config = dict(
    n_head=8,
    n_kv_head=1,
    activation='swiglu',
    norm_place='pre',
    rope_fraction=1.0,
    init_std_qkv=0.0236,
    init_std_up=0.0236,
    grad_clip=2.0,
    warmup_steps=200,
    final_lr_fraction=0.0,
    seq_len=1024,
    doc_mask=True,
    steps=3707,
)
Each number is 500 + 40 x the weight over its row's rms, rounded and kept within 0 to 999. Layers, rows and columns count from 0. Numbers have three digits each. The size before them is the row's rms in percent of the matrix's.

# layer 3 MLP gate, 1024x512, rms 0.117, rows 469-519, columns 384-511
096:480496561498474494512496495570469489497569456503413443496507502497508446505525518515509494470525427468507466463460534473483481462488492471549508548492486625513532567439447428475517572497520538438470529537521576505563516492509481508462476533419440442534480518561580546431561539557429502448509471504496491509485493565495454511396455503540479530488535455414449453542464495543506472470535
099:470549539485468458466496568524523558536556511539495497448497486503532475513539478435511488451482535493465439489470507457543570516546538478493500506533499506467531464501504440474494446524443533469474462477538413574556509546465550518459520473545453482439531460444404547418528506491536478519489449440507499462520472451479479491492523474524495413562518505523486468505469454554484474503439
105:443559486468465482529525516545470541537470502572421455516483566557472458471475559495441499429437527507542517470525625577475463418491495506495528524453502625544460495502424475469516521492510515517497519504475494533569561491533440474503523535543434472509584491519583536500442484498440470506536528546477534521469437489517484537561482509500521548422555514471517481496526512525523448445480
094:646497468544525555455450421515494515501508550537500436493464498502503523518558516470523524457585452418518472508525474474530580481565506496512442578497503540504448478511456476478515517556518449520496461503503462537516539503545575531460504465529502485486529564539493556523500553499498532539523538438486521390489481487456523471460510400503521483478492523474521537471388551470500469532506
094:494501529529501634556530542500501497527512526486515459494494522458526494533525452573534472536479458569538485489522557447494467525470498436463483426462481478476478447535506541483510510455468503531471549510496453479523507456518557588483465528510473541450532449484493512497491478442483534533576573528461507475510478449505423468520495502498472474534460538426460460535464531533550508546461
105:523459504522522552499529474479463420420481430512527479491511505539520512530466453500437491560502545496489517480514539490505525539557498470519492479441471537562531440534507478478501559470458411502542534476483551471474494532525526538468465502523557522511499490487526446535511467478485564502518415475573457442457432491535467524515479448576475523581538520570470528501557523534493563564516
101:507549500475490521463548539472473507521476410469483506518487493508602522521481462456503531512460525489427555441426486549514471548512511509469599479534534516427488462500435458438513523507522424584496513490491475530552552447498602499476530491505510475550537559493521447470525457508464404510497458458488532519514509535492466497579395482498511475496506460486476562472447498489519489455527
087:479397410496372514453422443464465554491443605465508520428448511488481497533525476558522551509485484495460444465500520470464459453412478475473458558506519493556458562521485497463486435485581525452494417512528495504414454474500567502523555492506552498507520493517505516506501555541529543462486510487549505489453431473492560502452564500599474505488435523530508486480558551528488545554539
107:578506517552516475578480509463483452432487494539524502508493469496426534457553486519520531463472510541495472488489492537528420513531469466455435538505540603510508461460516503575569530449531412478502495599473464473560550506509557432520537501498528525464448539400437495492426521535542538383465478472544464498527563467502504498544478500518467485493507488510482522493441449559496462510519
090:450468473539491470451531448369504526521505469471505517508457505545493466518487449450454519518507506525452483509532566475472560457453484502526470446504478462476465505459515532588459523462569510469512502615516535569515482527482492566529540482458578492449509426467500471456517453436532555464507488453439481469525477502459509547467460474577456442627429439525491555468445478603449521512491
105:565538444485543516511475475555423521397490509466526477474464469487604467542477495533476507478478507472496549485507491402562464527503549526543512540480467527475554582563505513519484445547485492484460512491507454458463551502559541466431469514558519507515545532537497486531525480455545566540511503543500492461485454444453506466496537514546565501454522581429515509505500514525454512534484
099:416455536512456494552538516543427479532479453499502520492494458471447509565519551541527496443457559508558478517543532491468530546479466425475517523476402459433487556536507520466558547473496529497485490534499416474517465517489524528441498449526541478604468453460510549511512404524435510504491520570511521439529516516511407518499422465482534487562521477492568466492462468507503499466529
104:499520500454481562451513467536529533552464485489470533414452457547501449499511519454548580445399513490442563497533476502606525457486430570523496441485587487387461511421544494513503483504503484449486540501576494479483512577552549521455485443473509472462482528496529485514467475519521520487512449450553457427484503509516446498539526519458500481558509535510441493497490472457473456464475
104:491545458492509553486515539564514499464473491559496473530523538578509480518482471360508463486517493483465523477550493467473431535519516481456519481462485493442469503529446452485546567490462545477549507535533405502489538443504535515513514437513528485416438486511503501491548428481547469502533498458445478508455543508457522488518532511478527547527459440486477525532425549459485533523462
112:482453502538483477553494512489528548482454573545432559459543500453503553431492440522509525458495537467516436500479493498442487476460441492543495512467562494506484574515610538497501457441447526470470528496443484493442474437490513505511518520568478522497509467471488475526530514487450584501538521482489474506465517504429445518490496551462500583473513503441516480496481466520451505547565
103:503470490591473577435505479498519576517499523528471485514529462541519522517511474408507457535548494529448475479472491542454467510581482516515426410539479569479501472501479437500507498519499472453504492531450570493481572444434513454489579490435530530548476511496508543467455481491503386558585487568579514451498478479490492543558483536550505581523480519571482530528475449485444461492508
097:470556441448510567521450536517554479482501460478482507442436466528406526500525496449492484519521581472515468453489523497509514505450563569507525491467522462492529527498556506492458487475475570534495519491487512526543478432494482629499528476587453450467522453473438468487468437455459486498534525541465434502491573473509454553553491455493453449526511522515512439568467427503527515475504
105:502519561538511486516494501494539505462523529467498474452518490554458421532502440521485520472496593524471593494474497519531535568548417511448526478572457536499506472557499454492542467510463498556546465564557429460449459473489473496497489516573465449503510512487515555474531513536440471537517539481469533447425539518524447517617486444479523504533543529472477488557494485514541478544447
104:541548523550536500423467470480531544481494491559538457452499528520545489487466503548414413457452460458557502502521509482520434527525552394543458515558474468549495505504462502526525499530470515505528520511503541560503489478449481478525472509528490505536534525525563550515413515497574554525522491565483562559547545493372518635532467558586500534489513416522497533501486464535465495447487
102:545504495500454441484471477476512515573499535514441570505549478477476474547588422537528448468433457525449553489529497440531548559542529524499484480520503466526526508489488470488460452512550517549429441503439561445476563525488413536526510485496491487488487484480485599492494552494569517495539548510561460470496464431525494464460465505537461479509558543612523470499476443618534466434511
098:459494431519547536494502587513521564528471431490556501489579505504432504455512525503525587507461482465499505547510480562566530478497526507525442554460578507495559527583474567543569508447463470518552435517445399540468496509490467415582462523534523484407478540546519569521531481501492546497520486527539534465485506436508535492489430470510536499490551499485541494510458507468511476548498
110:545505480453490496526532437496481450484429484445498542452538502500497499560454489442544465495514430530463518512552480535469528493539464498476476497527596503532487443446491570537557503468489447421461498580566448474512539481565507469484561570477449462496517530469555477547500471460502493511413481463488554523483466496451464460445485559446536547471529544501531471526437481535524545530566
105:474403518478494548410503532550530504474440460556433490498500522552545588482436487527482482505526456492465501470553454516440474501509364522515479448538476510464572507591493458513423478518470551486511516485544491422513440462519515547427491516485456497479548443511468443581548549482515585542527531507489558424540424505453432457545439544450496485462503489451437530529469450477494490520546
107:515451541459430516476594469447510529543491548520467533448560479496595450470552439492482474545479470512509545523479529451515540466460438505457541469570487459504574508590494510472563414526535497539511505522517468514497467518486482496553462480511536439579471435532491475457525485474513464472480551482476476546526535512488523466529547451486488464482571512513547513457483544490489455477515
091:504507519499532502481500456463506471536528510488520545444535515527530607488578517491500539534484437445495469473457539499435552475520462476430482478521496537479493510502429437520465566487540450481455435474519482593491535484460508485475470505553489487570487487457554523524521511508490471440515498528408541450473455477474481506492515562472517553584457504502460572577512511586469506534506
106:555539487468452513441546566551469451489526426561494516451486462523586530492444500550467478454507478479553511468526423483502519498507413478582496449516481512497521446562461472535538490455496495448477538489531566535417459468559524489468482464493531449533487532552509562481477461475444550508488490489482469423487561466498511498522507476423521526427528540477435521506546536509521504480418
097:488511508453472457511537519531531428494490459478452524560533526513563547502520513512494518511582500385473519515523537491525478428493497499431453446529485538542513514463508557497476501510606413603505507468524444382576453536516502443539492542490436534511499573505484508533539504572499490500497524511491504498516465479632436513521551480504536498457538420534537490546445507517517450481486
094:461481528466506421496505514521516548546514508441548525531498536435438529506504505430497541476484450453412532453488462602529491537504447409554422493530554518543494493507467453433518480564532451482488591515499500449471489510522466543528569500497394506517468470538518520535425539481454474521519537538592515513443480463556536526462512474520482537496525475509423439436531546524509535513565
096:505417552452455503463418502483464468510471541592533543481475490562449523508411501521523520455479471516483513559568418447452516496480564462520386510461428534453526515490567561551569541479481490467550532510511495520527516541548516458428514540410484530406481427531520464525505545477465521453561508459534516479456597480531518457529460535566480473547509470538475529582521578552476473553497
101:541549473552530452507495549491449482488528501520518494543546447476497406539433475455464535529483449561491467547468525574507551406485505484529481516544476520512513502463439460491540499474514514569451497537522519475522475498456476473505482483489508445522495429449508503559495447532527551527533487441501545497546494451514490471494506422573526527479462529517507470521417565482453499521504
097:548442509523549529457530495445564520479489513581425454513447524525485537458537478493469536467460515469471548411485551488454480475538482479437441502456469579450475462427493491567525493493492510517569506490402496475556523452484502537589559500506465444506433498508458478504543511480515532490551511547561431463469510497429466490526458536518497508516438431534518504525504507552488452512457
090:528515435416506545455512507578534548533448514548522542456535510565483522521547446526468466460468521491486546528531453548496441484497481463465521515473486471439487475533526449470578516432563533550460529490441523516514572435478568478475403540557500410468436508516528537483554485492590558535512508505479505501513466486513452486513531449537506473500492534527451531505496538503503474480510
096:539487485521545541524540571584480497539492526452462517560476545518489450523561542432464479456531516480505560467506535491497524464534419521519527529483501497591449489523475495463553536454461516546505427497586480523491477493448503449418523503458518575458501515562514525485473477507524489529467451505471582459597559582397504465512466514448505537509510565511515518469461412527484500443544
107:483465554492536550528528498539528473437546538486545529561507462492496466432443491501477509591469551511512537481474540438459537507430509514495475447551443497525472482410460445473520608471406459495484490446508460525543461503510485547496460513518433547549605519576519453512549500491539505483528460528477506462540504463560476455539495463428496470509461504528480476576479522512557464520521
098:472600457495398450489488551561513493451513528455419518531456504429461536503497514542494512488428489548529493479536555509493541504456492562525490524470559453462427547455535446572522521493567593538523572494557501444487485472452538505455517470444564478466594531501477498483512488455456425541476481508436508504544445510459457513493486504566477523546543567457457506492492486488441457530451
100:456383503523506561451483498471454561484507533524464561542532539561509614469510482458473480505549497467531607484528527518477490505512489450513497514510497558502515595454489525535525552465515517497548533459515421450540501523445456562529504516488528407470569538526504440533537538462555424456528498497527479487559458501529558505504539491533503484442542559523466487571565458495539530584527
098:521540498507390530549479539540548489498474528514481514493476411414499481585522497489467488487506446465531559558529476461542554513503488499448484566546476462451512533450545508450475486524398495476509482499477545491454494534495471533499510517539497572465529486500386498466451578535532526507448544478480566465523566492589426498411598461470482451543462497525532573576478442473451499436483
096:450425511454519523448518454539491485497477493461505463511458479528568534517568558416508531450453449540434523505575545524488523502464490528534440579466475510480513590499433485527492499519436484486524519476505426529595541530581440544462420483392443497513472475539559480537490512505512482486474468520503512467493496452497511400534468597487489456524490499469530521531460548515563471491463
105:480518458465543540498491487488538541494552510573503516522530456440559456442455517428489461568523528515487479476503520558545528516460450532520440515567487542533558543525541509509493511505485537522535513488533423472485487489582444463466446617509494576473462469516564484504439526578472491392490457530537480513484497516453476563518498462414471550459569490516509474516516493455448539508516
098:596458581502576581481449468488435477530525467482445576506439564476410475500543519483543462516511445465540489568494537533530476445470512439525468468501466509519497481511549481525540479467434545486487469510512496515438477465548471508489388488467497522607422496483471546497483451507400441540488517372418596498546470468499540523532484513524500525506476514474502535456446467508490539514467
101:527481556484543473511467501519505498488511507450482508487539467504496475536505500536470532534520464483514508571462546489517460550497532489517483479541455458467529457421529493558497516522573456486549516516534489500543440507547475495490500466425540484483519484425498525480459500576477517510466519465457473465495471445468454485600505517541542491460497409524477461531521492452526514476492
101:457530501522465535493509490456453413506559538535466527488543503473457536461502492440436502501516501519525531541502573562473520549562506492479497456504516527539557433462496485524637515487519475548504503490551488470470556508570475456557404454485481486495537474510519583536525509484493473471510487493535451458512573555400535436518498461487446518465432508520471493580544503456512582507429
094:421493497543479475467465518556497553596496548563388559491526552540511508561507530536514471416560532500519516517459508538427535551516509492502494503453452502453525483593541535518500530479492468485539474454531521456506530513533537527530517510377556515476533463476547490503522513485457432530471493515492443503529436498520483495583562471645487475483565448453429455383413493438520564567548
104:504489467511481533600498508498497531559487487546506502551513448447478475472403435559503470485465512534582493484527533502433501495442501499585490480485511524531401520448535548562527555498453528493533425530467485581421571522512572479593423485510543432495515486547491475489515444526513490481470527501524543529450525454466486560558466540488493511426500517485430507485519456518526431532542
106:464486531474475490453509486466540445596495531460402437485523487493440547519509517483528498471489516473507487564495492522568444582501497558422528533520477488599445540542464549447456545497507505540436521538516422595534479479541468553483438541530570467544488490509517501421540558505528499456443520513539508505476493465508523522493467458551455514467498474491544557546534491532441485532479
099:575479499536527573476453460513481527490502523520482576526504469525488514582525512502501471493437532490513448543538466523466507460562495583539539437536509475498492527497528446536512534522442440452545476460442529468452525581565475471553489462534496569463466494474524514430444486520516484552522465519438536470476457587473421544438478504508459546446448463538553514483530505523497487508499
090:443478510475448467541579552517565517491475489534580494496463472523497466527477453529498535555514485438509491430529555432543473496479483476495574466534539422438530497483492467542524496568451521551484561482434582520528463467556464527461513501462484593574449568508457479504412432471532540467490481466568484476515484513430495521485527510527580497525543504494529463495515474483366508532473
092:491519547436569491489510498450467481499525459534477479477509465489452450538508507478474518483481546455457501507443440537571537469505433466575526457385549488462503499458555510465549545480457470552573531517490494488505504486566481462536529474451501478371534535521522482591497497466574470468466537500527525427543440491518543478529532459469553540496482518459462475477536549474422551478435
098:429448463453506438465568466521513468479546444399524451512462505479519495466513501412456485500496492516551512514403531474447500486472451522508463440523574471537558471445480538479418526542481462528489450459466513422530515482571516494502512500444493462523529530570508498494468421558434538521488460473578479514544467551589494488449471516476489497582472521451490462513526450494503521507498
105:487553479453484432572516532508562464530561575439445536563513583444519503458474487434459464440480509553509522487479510486483480458590507490529501511425525551457557516529489429527510535548487515472532506444541498480492429493486523508545443561549534476509502516531513487585457560538489486544452455474483485516571450545543466486448550482469506443506418469536492515573461551521516496453411
101:543532566503516554514555527567447464501499494384536517506521440496586403505467475521591511503471546551576493461478519529493507518476468497498520567505444546507446469508502484459519525477553496496510522488485524552488450547491451468535477537542517547467520455514482523491470446441477451448415523496495514529521527501481453464505558474449454482548507463513508407504490476490479548488523